Weights of a small GPT-style language model, trained from scratch on English Wikipedia: capped logits.
Each number is 128 + 32 x the weight over its row's rms, rounded and kept within 0 to 255. Layers, rows and columns count from 0. Numbers have three digits each. The size before them is the row's rms in percent of the matrix's.

# layer 6 MLP gate, 448x160, rms 0.269, rows 219-248, columns 0-159
100:099138139098177107122132111102121117169147132148072116122072166145124146150114126162070138127127105131117095168147171128098130132132109107087110091114125129091144107134172162134135163158188199139087066139090133134090172186175097094100103131085091127135164130069185139105135123171103140115087156183082153177088081137107083057126062073166188049119113184119150086135119119184099090137161139073113115143133093102165131121102155080222076120119109112116146151145136147123146092127148129
113:165188114130123221179087141149092094150150151144092103165138190055087151118129125124108177148140086061114101115103136126144187139211082092138153104110147108091110098134128128132114137129138142153117116154104104117113128156123143169151160101133130101121166162183151101103120195066089118150108137165152157211162117169174122179121175126108135055206130067133135117192114158113119148087146103180069131145135138167149087136108105110166130111130124092174122173084126148141156158113141122
103:165140136097117122172094172115130158199102123103095103154088061125160151171129104157164102170147141165123110174156128153114172117139115085126147139100179097128130146066154160137157135152098175088094123126125155169092082118046161090106163150158212093136139177080120112142126140071099152118185103098165151098073099141103106071147083076137153112154156130159132130120115105167143075082113105111103125112166189116092096093129154119130108161195103119198136108069125174190112109138102126
098:104116124052167140148134130124137160137166130163074094124046116116134011162146125102114101121155135110098121107189128172150133152142093115121238108104135127188132109164141122142120155139120154084168096123123190122188080126134152142110104151140137154129129138173092114113193137186122124085151115134116144149064101171077133102149115118138132083116082091115131086174137167141138120141111183074121187112178125131171120139130157118119156081215121162143170131158130131177082111130099160
089:116087128086105146146170175145117119139044136142128127110101107090097153143160219111082169131158117120107144094133108102179068132080169106128100163108184140147105139148102093141133152155124163145116072117063141108153089124147116187108142135138086118127152126152136133176085167177121056112131143152144127139154071188162103165158106158129152115153158207120101124104118130110117082151149112166096137158064149124095169155118131076080086146148148061149086112153091118132223096172118170
109:126182180165088120102076132110071092128106094093076143192123119132117041162103172174088115140122149145135168092168133121141137112090117131122112155147189163091154120148169185110113076122094136178122150088094115113146135103157120138099034098128104185093094154102154118110105112091096118085142149162131132106115103155152124127059133158096163170120101126116165166094120189142119121215169127149133097118141185135168172135090133149153122120125121108161127170182157087132159190186076121
102:130155112060170128092119137071101090175106074147152123159153139151061134117223122138133141124128088056160126155108101101076138195199114101148104088131112133123164128103156169126087153169127124142111126163176139128129139132124147188150160129130074150122125092128128176146098125083127163157168179124180131116077167140104127122092094149151136121118124146138130098159090102100210095107150064115109080115152131108146188117133122137114134156133107138095183188128086127164144158180196209
096:106090135178093121145105091108082118161109098144111124131159166142153075087088140177109118143055137055157122137077064159087165135164094106159127131143131093156110160180188154104176154154143099191154135124136162154137129178099149142164102153138123103109104058134136162133211139140189193142135100118134122132103121128151127153088139079156124101135076091176123071114162150177189155130104110057111142150127169125110190125119128102134134161136069117132184147180093163189121154121130099
098:162104095073122177108106178087096096080135172108109148144159138124158153161124139094137125193124115125154089073130141177072061145111168131140072120120133135126101173158101126116149130120155152167181175154126074072128156137099158136152146141067098178082141164050106112077100216117132120123146141098182132140147097125130118135128089113106140135126174101137104106121114090145175124175096185156172188103105117118075129081128134074022105115132120134132170134181146114117135102157136172
092:163110098136133086165180182168125083125085162127082101185165114103113175102120178103094091109104139129131134117095116104186112163128091097098117083162129134099122117088065117137172112146124111073089111177147098132125153149144109104218146136166096150181107082141135144138102138043139158126082102137051137150137208134132142132074131142160141131206120143180120116074110144106146106131149147090166136101176136167077062105144125101122124104102143140101119044137139116198112148112117099
109:072161142114195171181141140080067105196069133108073102094091147123112150158110092147081124048136149139132102115086154143135144101148151134059091079177152149105089151118102138171122139150132123162111114102111136163131151080138080079126133169164107137100106135194140178109123138097132094090192104126145145080141094164064109210149096126079092125114101128145135145127143171129189187101114154131067100156104103149147124116187119076154114160137121175115159150146084122092128148123150100
104:131158137065154095171137136118107136113132099137106126169170143128104155098137134101158131127093150164169119101113056176164109106092148136076160190114116099177079045232122121137102131084139123177081139133146130086084142088160170111010128164181100140121076143143088098153131171138090091125125155107090103130131127151136186084086137133169140135181123157138137104132129186092090175108106154107136108116092084146129111132082170112122098108110136127175145103123128110155152070183159140
095:143111139175171179133127169166074173167167116097097141109128121129089144082164101150102158113125114181139097155115053156027122137082088128115116143147154202112094141080198158126162098105148161098121083117156169105155125122144138172121115115165091096092176097144170165126165113143149076119109096140134134119085146152135111127147170145155119064101123097176163158132095089070087100097189097069151107092110144115137104105090189116137141064180124185120131119167188118125145117137110109
098:072131155112124108118094146110070098136156098157125120144128103102123097133142162153124142081145148136149153100098150152141102137079151055137087091078120103160148080120139202119114087146150135217143076187160082148151114129142154106189096121077111156076125141105097125172151120143118123129183186132138115195156101121091140136141147146139163145073156128085137128113142137121131136157162145179127113080154173155067145093142111169165076142086087087143073161153131099166060215129199145
109:193079084156162108156123133141097116159141146092172143145129127085098155113159095112175116103181131103125165156154126161076133071109123081072079149180064140097105120116104113108120161155117123155134148130103086132130098142148093191095122084147114175101125158160101135176163121142183145094126051126095153146124109067124162114125171098078136142148079088195142146097189142149077086136072125166140150147145113130108147103095137107169134094118020063113115119096187135178130096140142115
093:117143074143093140099152129058128160099126122095142148202139170175194141163114128116103096113122098151127152133170058113109170141107157133100121156077161129146135141062115193121192172121080078153072111155122120097158210123215115146131073177115081118161128121118105117139079168126128138118190120102054100168163141163103120102104157157126095086157143139177156110095156104148127136194179118136101127097134133106088183137188118131116155092167134152118125131100084119120124135089160156
102:166163087169111090115139080113088138141142056123117082113162044123114134121144114092127133133100122108112092139109117157123169102118108112094032109156167168112096197127162102155182175109098159122105104145104126135145142114128140128169158112141076174119199149113124115087119147177077142102115193127201170170186113207151135128126084149141111104139077129087107096135110165170134065125149140126107146132133097166138153117110198082147119153120056098167136092078129107069135091128118102
096:089135110134124166119094194134090176121089125106049128160134138097120090145096137156106122099178187137131098109120098120167047117113164139149122130204104113193093156127101119122118149127144132082146133111117139131119120039158143119131149079177092089109116095119159120164145138170179180110117121133183114090114126127179155126116082180156132144184075110170135156111145115179131143080154166109118082069155129142107138174197198107108150124136178157059118151079112140128153094183173114
100:058117206116150160158153144101134085085172131100142120165143134136187132108154148148149159141102131126153150111222176088129104118162117069124131103154084096142191131128161128207075161126147130127113110196157120121134127059146092186123113112120126157154120185162131171121142105185125176134184110079116063158119081164102126161108179137132082117114113109104164145132096112123096112133114146148103115132167101094135188140142147095163116092124084190136080175098188133126111165183135083
089:098132149130124168153081155134110120100112151148062122150125137160130174113148134143103072132130162096129109097139058115105069147125071105114168155137164153121185135061152130074176127127106075175111109183194092114150146157161138084114094110174126132114111172156171095132063128126154139113154114163120103060113204121153106124109113088119174111196116123146109112132099116045109122150154108137089164175126154127119142207113131197132135109123149134107157132072163164196102179169161174
095:153088098111135077142190137087165123144073142109122166134124101124120128081108157155096171121128097123122142072113089114115165115144129107129103130132185148130127136095105096153171079166140181158150149158114153155078133150116132063059119116140177136156239134136133044143112115075138084120128161132123150152127134138061109226195151077155139117159136076071140119107129118159146131126118147095102078144109155077112157123113109174093132174124149098202125183093120120105176123124091096
099:120135078157132130108098098151138195179154126112096116102099082106142100108188137095144109106138158128097125104126160152162177116169175056164126199140179107128101152122137098175125123200149181147161078101121124145147116152105092124138137122067146178083154044177152154135186129118084128095134109156125149120124054104159136171113124109113180147090118092145119092141140080160056104096171117105119165102140128098122101108103124188145190143089121117074173139148153140108146170063162085
101:138091164143112076144111129126094093186179136177164108148171070086120156140165111130126135093123084176151099110070133094129157162115081086154065101147171131053092131107147155124185136079115127059134174121120205086096170174116156160187117112110117121131138087168165133143132105156144142107106182060133124141111163168108176161118155166113149095159123084102117083105096123097166059112162101151156139127199103145107118113096135094091104167113102141095155117110125065119093154163117084
102:062207073114046120096094117100159121161135132126145094145107126100145126123162114125088128123086103159158151127105093107100126110070147132093115097162132132145187114180114094116160135145166172121135151136141114122125138103111087123169125096142103166116158185089173162143112150108119113135173167134182152114116112171126117105113086135110051110150153167157106137112152211105119183141161119101064113145105182207174163115128129122095118235134167125158158194119186141154173109124081110
098:199119082140158203077088150071119172151105156150091125117140128124153103107139172107138128069159127068090116155063124094113159087114111114095091148126101130106120126083134143080161172117131097141141117084109128183121148131173158048124072013087123141156114129112144115132117099115145148156176125144109134127131083127073144150173134115078067086144110104119150091153101147125171110092148189108165158182125092081120126144124111099143116138123113080196123108104149094164171124202117151
104:072084172121079117152110173154045112138168096100131128170153163134110148143106122137091105119114126102166095157074137120161163138110131087105083146126125076064100153160089110072173127128120137145164111141095098058117147108081116125127117095138100097177132050090179137134081129152124093150134115074123130055150150142150159049117165154178140127165117145086173093122122117098105123168096114087137075175110133123172100151098120185162159100120122186152140167112130148162202188157128162
126:139153189120147060127141106120151125149100142153111062125092121233116115104063144132123149135188145102122151141119099115082128168149086155112151116151114139108123094151112082149080127151190138125195026168155150084110161163121111135122127188151194143151197159164123144108072137167085121146100143080164136124096132108150173135131107056207098099117081158157127107103168117125081119137163168170146151083132131137145148138162131145122123129180129129147108147132104096124077178094097095
105:186088141092182163195145117148157122113128099149086111128160154132072136186172163139160085147120092138062135157188124156099180131099096109118106128087158116138108095119148137130138108095096106091111115110112068083082129158155160143115158116137153125143150101133075140188130139200129122160116189149097101171085111166109101070102200140105078119105154111084167143142095095118160130115044078119164097089094202154091123123131101063115168083123108119094086148113149094119101083129145141
104:090113152100169070114200145136045098177119115145153168121151125136125151127159095145153165185137132094145177103092131073102130079106072135072105099094128040194094132154108142149154088119173132156117113145090108143134110154147072128119093134076138137202155132126145151119139160081101184125127162142094085126134140169081102159125131119103118126158092097081116113158130098178127123103186181142170080112137134150108153056066048113112114125167121135153161095099088143134097128174151113
090:137131088100205149192125112075107175093134161132172089101102089126170103141145086103141085102080116132097155191171061109121125147167118155106166109141120056108073103151134143149129154073118141144116111131174135143173197130086155118144186134145150146071152122130088151121124080137134176148135166169211135140101122127144133123117061104129203108072107128094121124113125104141136189164106116151221083118159132078083169142131112106121158156116125126079073170110118082118116116125107124
# layer 6 MLP up, 448x160, rms 0.271, rows 219-247, columns 0-159
102:127091112150141087138047128098142097105116165146116158149145158138125146167145109178147173111145100183057118098128066167112108128102107137133110094164154176086103136154159236084138131141083164154167138130142115091107151174141156054105140141075148140149141111104083197105115161110120145140147117126108116162148126211152160100149121076094130074105195121122140119153074159120099111117132204099120074161070118137134102085081091120138128147144173114118142141154139115102197150193125143
110:102201199171092091132130135151144161078150196122109127117109141102157185149151103101131092164125130131072126135111070171124147163221087104127156106056150123127119137120152065144103110137147105112143091157129183126124145143140119177153097176136105137132211147135121132120153211102075097152166137120059105170141074097102124155105074116133182129144062135129134145085110150180086154119121143172165142158146112101091086136169157126148130112162095111187090133140098132154129121141084084
103:146115148118114128100077051119108178156117088107169104172096104152146134138087056105141128124103105136112202123116134085073125111202106123154131144153114183109063111104075100127159133127116093057163155143100083119085077121146174060050170182056148131076097143116110093179143117111119107097124124121163127179144137138141140140111118179185061138128077137107110129086076119132081100150116092064089112143133113115140149157173101146082155160139152122147105140139104149179115134156149127
093:072075112121160168162082132126117080156167142109133144107126115109110087141134129099126166139121122115148145099138115169105130134137076157180161144093121184148150096184142107123100107175163182109134153109163107118192073122142128125146122142098112183120143127146204129106204194133164154147145092040072097186125119106134135094139104051099172072102148150114119141180129123117115067198182153097139156127100147196127116166092102095117136105172174131140138156185163140134062120115109131
092:134157091124111109105151132098125184087161133131098086173104157176158106113170119164150142134165157096102082132138143128125081156185049108109170101114070114173135101146111109044075101099129144076119145196162114171114123140167185092150159106100088142136148149158117076165117162147114124075134105112095148136102110129150111139119149127170094098090177115177154094120107165141077083170181180127090119207120109058127185127155111120175144131159090171082099092121167089126111162124101103
104:110139137130132160100091113135140114145095105109075154103116169109102075157074111088057145087181115117153089129131074129141171141093144163145154140186062138173113163164085137093096106108147169158149099125153145119152103114156194158137077177189158111066088120099169147093191073161119209079125150155046092118110144117156095132149081108134139137146141116147111130102122185121135151138177144112119196133112142122127158163178106083208093123133089130123080127140125122127151075110169111
111:178179091157158141075106108051130155128133080176133119137175112126126166118135151114130162142112128131107130156179114131077144155129171146181090088136151125156251087087099153107136182086175137150112138140139109141078147133181137143138106145147099164148127184135072112099109081071153119121175153088161157125095147145136152138099121129131089091119152137189166116106065139141121095115129135148076176062175184158183154101138115082112144149173153101089076160162081171132148108138143152
095:145154151079175165104146134164166138109162219154117124134082089133125090131165155079109122119184133155082151172089100149116148109123159153130101105126164201119178123083103074068127088147076141153127159100091141152177097083098186165146116068153166142178148172144117107109132120161132095171153177130086131114110135153083137123063083078107092172136144189117153126118094156105145115171134098159113124147123105217144188130109144153165063127153134144173130145133144115092091112083130095
091:079135144080110114170161098131118087085152197158181073214138165116179082098119122115100138090081135152080134073094130125092143167097131117143147133188164124136118097117094173102133165116196155109150144147161144092116179126170118086070137158145081139066157125121198114126162065150178110138118128126104126143167107138153107143126151106087125174082211149090164101099115087130133151110145115107091152167097116083154126102146136066144053119133154118165141108173110151149105094154164105
098:106144197135099128078123115098090154120160115128101107138139113082129137102130135075138096123126148175156178166129079130095071104109097118130108128148122176105105075125148115178081051121160125124179088130118127112154129102146125157148118116109122102129129123086069109096040139119136152128082071180079116144147143148145118145052094112119133120123140098210061147048151145136160120138103056173115152211136118122101112137191126092106120148084140136166126100173170141118185145076182103
115:188143146142112112132133112165181173122122107134137189132114137160149113143130117083201143140152158168123143124143100154131141193142086124053197152185070130062171141172138143128161113162147122074133130107099185159130198119100129102097146134099079128099104130163111151120098147110112100116132147178147129098088109106117080115195101103174130159120128108155146137146145163168150167176034112118057140115112145111063119135190135140116124138127170127127157200102114132072143074106147193
112:143079167113149119113204133131089089095097092101076113104124128168184133103119056103058149147126126136106176157142155148136147131124098202116138112138133132182129161135183147064127109118098088167101147132098121064150087126176148143117160161117156085072112118081135109136080100110135113130130123139136128144076140092111115125148130203129201209114128143065123150105178146121152142139053139090106073167104109112178166085144097141181130101129121111131160127065080093174160081136141128
112:142130058152099113117109065169110122149177098131138102170131106135119151139123133181158088174172152089108179156210123103043196137132145136150071165166128085132172037152095139116105158147135102156078172167166132111127112115148116086084188098072139130153105193155096109115023117081123134143126090131156155161156132103137145129130178125114116131165112135190163091098087140152099131142100161127130120100153124113137186157113068135084118111105148102114105137134133130128147171097109087
095:135127219096157117138156157102097089088165115095132150092152163133124149099150071132170150127150155133154160125082159072133087185154167112140153147096073125093052107141148116125116158186216108171127142125188138139084130091146087126179103163140133143140096181112098091133152150128162119162117115159113165167110096112122099080159102110133128137097082104103135134129154178161101040148143139158156120088124125123067118083145123079165064113134118137159061122157135127201083170142137076
111:164125119097110089148131149190099105151170099156130166103098172143106151182148132069091108105118162061183127151122100105106132133075116139095172168141121138094088095165111170092118097080189122092134127118146130089146149161092105107112188177096112138131108155166148136161176152112113137140083138137105146093151127084139158105108180098172131148157098118068161168122190080099157090039094117193163120087148139066156132118089136131172149139106140143146227100080115120124095179146122144
096:046099103168176131122170134121166192090087137106159131127190168086102115174116109129115131114160137156135149124078174103103211115178133092097203137140126131116143087164119103110156158135123199140101135193138122135151173126138140172091126181125158076144105159124128156146111162076102098109194141129099113094120097126155110155114103097115115139122147116130126149122124136084143153157168099065100122077153112142070176188185153156087147131188133138188216120139079091160114141101134128
090:131130123084118082141119151130140210181086098126106105115112103151138151118135087109137144099116174129128108096136099068093135139164122139135137133121091078190118128155066120111121101170129174124129121130123084113169113125124131154103215050171129168137098100187174127150125098157180065119125149072114089091125190132169089135124173115139134078157162115113122106159082109092140127134117170137162190119127121131123187137120144143182166068178160195120162075087209128158136154142083177
107:140068123102154095051110130123137123124138111098068140108114156136108069104187180115150110114179113106096088134117109168147150144183139110149138134118091122136082046139098163138146161139145149121140071145098146135167112141088135103158118161119115171137126154134179078149207127171039046104147084154167054090102054134157141144164160089151086160098135131141083119111093144139139124119146087154155155168169123166162114124094127169153111172174124155186124109200124085114121119115143139
091:200142147111114140100083126105144170148072101113151147089140044116096155127138112091100120106170109143145144194150090141122138150129135195140172135146092131131056097106108144117138150135167116143163170116115107178103062128166202130108119133089147122045095104118044148101125146091148145103172137108141097066080107153140175123162136151102114100142097129202111137092149139135048174127087201140183098153130071142121076116126116158143141120135132124116143093152094171110137133138066093
097:126137104125121135150116136119142109125117134148150189115051147108164106137146172128177163160112173183119047147188139137145144129096116132145115138143183099127143083123165131175103169137112049116065132162155073111090119111072112063107167135144126121079169121149049120132164107082123145074123166129128136151141057170127148133132109136160156074068145133118085094078068067105076148174140132117137183164067160138092140126128146161120106200141119147153151098094128106161095146106165096
081:099106097104137088163180148058181093108134151171154127160127128125114145097100186132078083043122127112082166091115090161103122099135158112106119130089096126176139144124090151124162148191181161156175171139136130095115139135165099114027053158095120122184175146112088090094159128146134164075109157146134112094113107095143104128163128085123148121127125085068158125177135144127190160157128076115113057085128151110127158111112115115126176082155125131110067181146101088145123128164159146
090:167124046148144181183121134131149189098116137120139131114139130081122163154171130138092156121113129142153165150149096068150138167144116077128129100141099124141046111182120174165128102130037137142109187158110090133130111096158178092161152071215163135164127106081148142126134152073091152077122198121135123146156088116172084126077099126102151133157128172095152136106135132119156170097102131079134129067133119099169080099105170129110153107093165129198115165100103148071148118168146131
106:135051086199103172139128103159056146118059149103179109139150172100154126127108215081126182124099130129129101136064132152110095097163137130142137083063133114157149058086090095119118131103173128138102092117104115135108138178130165189144116098166112086112118155097146134119082112120132136151119100131101130107092160078148172142139085168149159089111159111157114129112173112149030090177176106164139092150164129156160177068135120184108109150133119073128079102173124120144144149144144134
095:172143172111187136130131086122100184141108137163058119130109103136123134087073201108112124128138068137100103109089124140216177080163219087210132114185126144092069151091160171144128163110107163141153170080101073141173134168167141127081168126103128128110101074132106212118170131153168125119125103106098136093152124106139114102065100109163143169154164073130093117160087114147148139060134112123132094134148136139101180115110115096154123104150129161122114163134125113135154151099127157
090:122146129169161105155107097143139153152159196119111127174130084080158100158113150162196162147104090126112121167144115196149167137142093087100109100159128126124089150108106168119120129131052107163107163127141141164116130073158150149079191145110100142123122183108085130157130063155138128107106100112147105112077142174075150120115147094125157111158095135111159164057133082113159152125092082113098110042187133152035089113097080120147128070091155097144188131059098098097108116142147142
100:177096085036105181125114172106066184131153089175161099156139127138187097081135086075134162117134101131202093087166118103132137100126120132107167127117160120080170106165151147133084113098132151101146116120205135137184159144110114151091134135081136114112142122136108192074199140155082137121113110177096110126142105132073132173131126118133140137107096048129140188152140113123144120124152139082135099156133125140204108069209104130087104172115134118141138160170136119137117147156193153
119:119128138132128149114135093119123049108115187143075110144116112096080135094160123129168136118111117189173061091113150113103117147126065171077095113030182105047128144141138146104139152107086115063145162128135168144146084105121155123116077081093130090146099092113097161130170145139072143082137114185132137124143097123107039137104149138129180122155136142137151143179135049179108123090102098102066118130075136146104112125077118061176115149150164123154166137128111168117101115126099104
097:143105145123143166152088123092177159132116099174118122186154168128052108166081161152090152169132148098114146078123114118105186065150061111095149114108109098109151073099098150153161181154107114175152119139161112090175137176092104090118059134108156110156072158129132160120120130106160165093104140121141128085122144105096158150155112032110161134109071037091134111098133118096083173091200080134163107133125149102140150139119099102120130128159138137179123191110164070131144161106151118
109:143122126121121053166096119129109102082102150141139169101157129128149151180057162084114142118103115121119080111134132106051103109124153152142190089101154114133187160083153130090141200122164142122138115144133167121153120177133161122168213103132149151140137140114114191108111197109107100078194137145114166120122135110117098176122079121180091129095151069116143164177146158171146160082067120104086145110156133057143124120190143096090155128117157112145108113160182043156134149089106129
# layer 6 MLP down (transposed), 448x160, rms 0.25, rows 219-247, columns 0-159
105:144155103170125109136121123131137157124198133119099152140114152107132200094075144132129199148099108174102149119110195099146105169111102097116120049101102134102106114120174146162113096104106150061051132122068198140109150142084112113095157058111105121137166087119172155126064157144180119153102160141121115154079087140084129111131107113064113064146154115146161120105129143123182167104188157098192142156118122139186109130089136101177166128125167101145093115156073130143180142179151111
108:132164107177154168131095151073064119098097123174186143101211131132106107128052114087178111090107191092123101118112095142127143180162200082162088092096101108087075136138077148119078141192138131131127039190066087136135102148099128143141145143121065077106167123161133183115105133084139138145155142101107109147096134139129132126104129118171119126174108098125114094177082092147107094170138138084106135110143119122125154163135121137129131170054109131104100128123066135150095154140170149
105:145110124140079145243164137065100132055150117140122129076136135142100166107128138167133164155143065102126124143152034135164149168137153125132169110106077112164194106089129145156106103159121157112105102199101081129110158129166107137143107144125077140088161136134108097101083145166146127079080092125168148138151109112134150155137072145179136130172122122137116132133170139122172057102148170203171180054118121157084135140129164122099104120085085130118141118133112116063079155134137117
096:148089090085113115104167050132126119111131113127129092120145158104100111089078111149082167149120067109125081097128090111108113062205151130094137091057148161131090133161159115146139188136137166136168133134099205116101104100133143123087078102166101130186074090113124135110118119074118083121064117168167138066141086163147151143113094136090061104107134182108086131115115147143166136093112107043128182088089094124149148102066126130118180143177104151128115128173153129156110099166132135
093:086173109074147078132120155159101156130097066132048138077077159084136102137128185108085134060195123120154140141132163178108105105143122189124107082175161082133132097172144071179157142093119157127136125131085131105129131096176153172110182129123121103146142096157170123075123135168114152157099116156128143138097138132165159164164160140088146161178142169151090142160179091115134142162118123137173136081110150128119081127134098097115142109123126161099115173012084153136114123189127182
105:114120126135125106187074207166152198147110090134092133168127117156126137166145180091093057224140105140163139132088156142117151148135182102077117129135139170134068189067130142155138153111149157153160171120116088165145124114160120142121141091155108170055123144133130113108119091158143102133135108125097097100088087183115108050059138147114151126107178161134131113116154141086096084149142138089149142142082167110141086148099138109181085175133097111154143093085155132118100208146101091
110:163108100116217142106038106136128126143104172167215141140163105153188166166104139111133093165134186103134118143155073155097190142158130142127094117138124140167120154136132127151133122129120090110104169152164106147134147102149149118151100164146110181101158134144092172101154066122098148098168071106138104141146149121182170136145163151137001153139139143099100077090134087149106120134121124127118096150097132173132137095165100215110093048157094091172119137158141132159155154146116140
106:125182119129104104157144127130110183131118097121106183169177113132146123146142113097103128096141093148149098135177162077126080070186126175072106128185210146124146159124112130164157114150150151118140057119126159116161113085096169133150209101153111131165142149145165159176163163192124115099166133192141145056082115122133118103136137118182113146084098195184184103155058132142095160120138127104144136126165099140162155149133104097114135113190152116164082142070163099132113072169123147
093:133158098101107153087160143114129140113145113119138088105138100169126132109093156113131158162175109115142157137120119192137122148178128138132126122123114171077137089173125137164156111191147147148148124145153089089166118142074185097112161030121135142137154113138131137081097054080092054192066072124151124151086151148072150103113088121082112129118131126188137131130124155089198076081068137179164076114104082159089126166161198123047126136100078128105110141135105157152143126139104139
093:126123109074146086144170140135133155142139120213174134087085118081072143191133100148128147139132110169116105128112129113126112161087116185102123200076135105119103115123097222084069126077112184098116086087128139095143137149128091105150143177080097124100064139138187150175117088113102139115161122082076178138130096159117086108120175152081145182085113107093146210165086078164108139126148145113111152143104098156109121125146099097116110140154170116095095185166149146142168147129172118
110:174132143178114091095072096173129097067121123110154174125179098092089151121108097099104153177134148191117154153169160073110148147098045132159162106149133138178137125151168096099083160129152133114149118089152191086131146156110203172152102122149146083114069149084123118109144138124112172164136083181072111089121137129103175147130158095146191131121148099094146096153110074113118137178099098121179178145177139169139115144121129190107060130084101142162127177098140162104150108085146152
101:123108177135116183199176128134134176170142131124143134148123093120071162121138132094083068110132144141116134119137125138185104160110154134155163131142128179151160144161110117166146160123189163132083156115111147098103097081102150076119161131073090098144143191128196180173158080176112141113100134111052168118111149091165085107122193102113172143114107191126112181157163164155127136100060071139126147109151099126144160057142122125104136086127152039143143146132115156091067113147136171
102:150128156122128141180104064105218079157110124144171146167164093157156137178142097086162109133177131056128115151122186127161135140165065144181134104162107030134187097113016075115099133131151124107076063133152121121128122158142155140149126113097156154096128101120124078080125165120130135112148097133151100123105148101061101179188106124160147144109128133145148107095099092152116137158122156157122109101141124177193111193100078119157162128154105144165112161127106131095137141103124102
101:135099081082117121125120111107126065153117178127161056164081081082148122142110105119137176132146007087090111151173127090132162164083137157090167161116131162192101155124171100156093134133110153067172118118136131105173096087105151144166077146165140146083110090121140141133101122173112069131179123116145143170045117108116153165113106162133120152161159126131063131170082102121163102167153096167130132148147134093160124170099155200095144160151147124082116123107141156116089082123146159
106:094134134080170085139121141126113099105205173099131099156144099144118178160117095160111078153116179111203151132156090124091148102104136114129048148155112091101054202145153129137112119150122144175167192078121140157140140125165138103143192098105126110100055144125126087123112126156126095118133160125176135145144122090154124161089123123147125165110133136086134121072191126135090153116172169170078106118100115171113106153134106114098151119112201184145081048186091103160184120106137161
096:099130072152157194143187101131121112113175153152114133153131069111163149163099168111149123181143137131094148170156102133161144172130090102105070181101151153142083181117103107140123095082139115093131114195124122105092162137134154107148085165149158094155158124109108127151131099085144079142196132098108039132164116100156069059133155120164088132161182098122123149082118125159208082111137157144118118145113100088141158124113140159165097196121108076138086078207144123109137071114109154
093:112118170059114094170114166150136098182123090124180075133134111130059177133145165038147184111117127117125127163115154107135166170115132102130043109133167184124136121129178122133184110112149154109137172130079117158143090127210144138107217128117091130186189105132129101140186157155155068072092179141123135104104131199132134142098092133137145161104132094140124088101122162156169102124143093149083121122185160169133112191125156108140120111118113098120114131158111142105100111092112180
104:137169103115189118109149092209104190171127096072077162071129107144132130132189172082114190131137110104128163114011143085112118080090121143137157109124210151119176102136122148135156115120150128113163091165147106169150132153183150137188128129152119108136121083092061155112159177114159123141123154133102148114113136156106199163093136081151151102087161151097099193155113156072159136124157168146098142152107161084141102107138086142138169126129090103135118145103147148161150142157069130
098:161097132104150066190151110144137120125183120120076109165117146128157080121129091145113179160112117116062148125173172140097139121161108141204146094145187159103129091214097087086138091146122131134099101142087126097118120104097074131160072144131182128156164125123080131140132180147117137120131128085135128116157060122129127160111125108109154068069171232140139054170091156113099065154169100174113165139139152140148133173087119131152151101142115099086117169081108171142165158121108129
102:108086067145166159112096129133202139109176139137139102149108176124114133122128113158165122146137118124124117114115124135135120139108118147079068141055128095142129139119136142126039145122148123085145126165086163160122101075100123170159151150108175143131139151087036088131142080115086171063093180074136132165141088181095142121147089135128083111099144075073086141109168107126060158151105143118153171129135122151062166092136086143130109181092080126124143041175097099088135090087155110
095:113106128175129199178138105139183125133138138154113136114151085139126122159133164159111207191101143082155105167128136065150117193153127167066116139101196108143073159146124117101107158089134113113112159144127135087131182170137152140160171055127165137128154182109158106166170076101155127175146183122143069166164060136105130126146161108155151140103092117118197133148141097154110082093133199119096183096119145131172118112069138156124104136088178089118129126145131095156160142114071090
100:136173134155111127100153099150164064067136145123125174178149121120149115126166090196171149068097148180139128150149126064154102109172142142112141116150096155106131098121161115176110167103092075163116130144115092111091081186074171135160093141175237129134146129172139143087127151101124120179146156132111122116126110159164107135119070191161116175159123172185159135167112144153125106119108094120050174124105101084095137132145122068116160108151171199117139095103119137114188098133165161
108:129133095124233139065094125127144113105140126154155115097126169124102070115129094103101103114151138143211116116074123161155110137131149152130081133082120147195130111097126145070066122143103114098128138148115127199148137164153135120147095135153137144114117150129172145109129132126104143131106100088113085155137116087160123106135125102115131187115198115132166139142163101096091074205065042094125132109088150168131093071141135180186076154067186118125095148171090129067135109161119176
098:138123105109082115127090133104116065084179154120102106096123125135109145102103155136195120102127111129109131140130144159097155133130070118096107103183179087192130145093128185112124146076053137170145106091155113106128127064120109080117151115109133099141154140110121127127153079089141171148105157149073094140145104147230086107125093073092130178100230114137094123118130107074105149135080143202114093165092155150165136121172117095130111078137137117149183201148117090135142150177113162
097:111094128128109063157095111147123147118139055118088134150173064117165151131114107152113105140137097118127152160140177125171093178076156104190121141150122193155171081136152084110143125147162117131115145106056113154087109196114130092139102138118101128132092143086110120174135108145158076108093145163122176072122135111116156108183117138091151158157143141179134153160186149163130096064128086156111108127110148126162117115159152120203121065172137113099104161043180122133132091219146182
104:108096162087106098059098161120095176170125110091072159114095163108095139108117149178126061140136075168133146116160176143141134126183121140128155135148073101121107107080128138135102168117197147076158176173104188176125114112125153114186106118156142114106146163131124130156109135125127089062053075104140124100220119171136119078133121096112212121147146131127096065134130135119146145178083124095105170127119143178120137122097146157147059196150119156144106086139079142112136111142176128
113:151119157092120182194171097160096095137185037190126145121180148160145140094187172135127150125146156107146154080142086138130072141113110117076067136142149187109115120201173086159117135103117119096131141122092107108084095073102134109110186155134084092139097126115134141156146111107158132133077146135119177140124114096164118091134139179099122122168082166172157146168181152173146164106100141156132197147088129151101125062133091109141130127087096088120126186193148146135156163085139096
095:176152054115135106099155097191095158161141068114165199139169170119099124058075139110117155095107085126160121101101084110159119062106149142132088114107108104124148094143153135115121158136145105144118131087103164133213146140110150100138160123105125076154117066116103174156117107119094110128124138115159156131145147090120169088106182165139119187203104160137117136172155112164186146159161133132212213130154077123125173083132085173151075159113125085160144115134086111110135137110163146
105:100125134155131152181117125119049112112100120153100134122137140105120159135196143170129157159126163135196105065108103147097157156165130054121115120110138090094150148064117144089200150186136124100141110081098092171088178090130100178156122142120143130118142177124158052038151071103126089149086100171124098149071147204133092135103112138144116163110144101137099124152121119147108085104160117200162139096150154127100166168144129123179142111157166162108126175174157111142129155076134176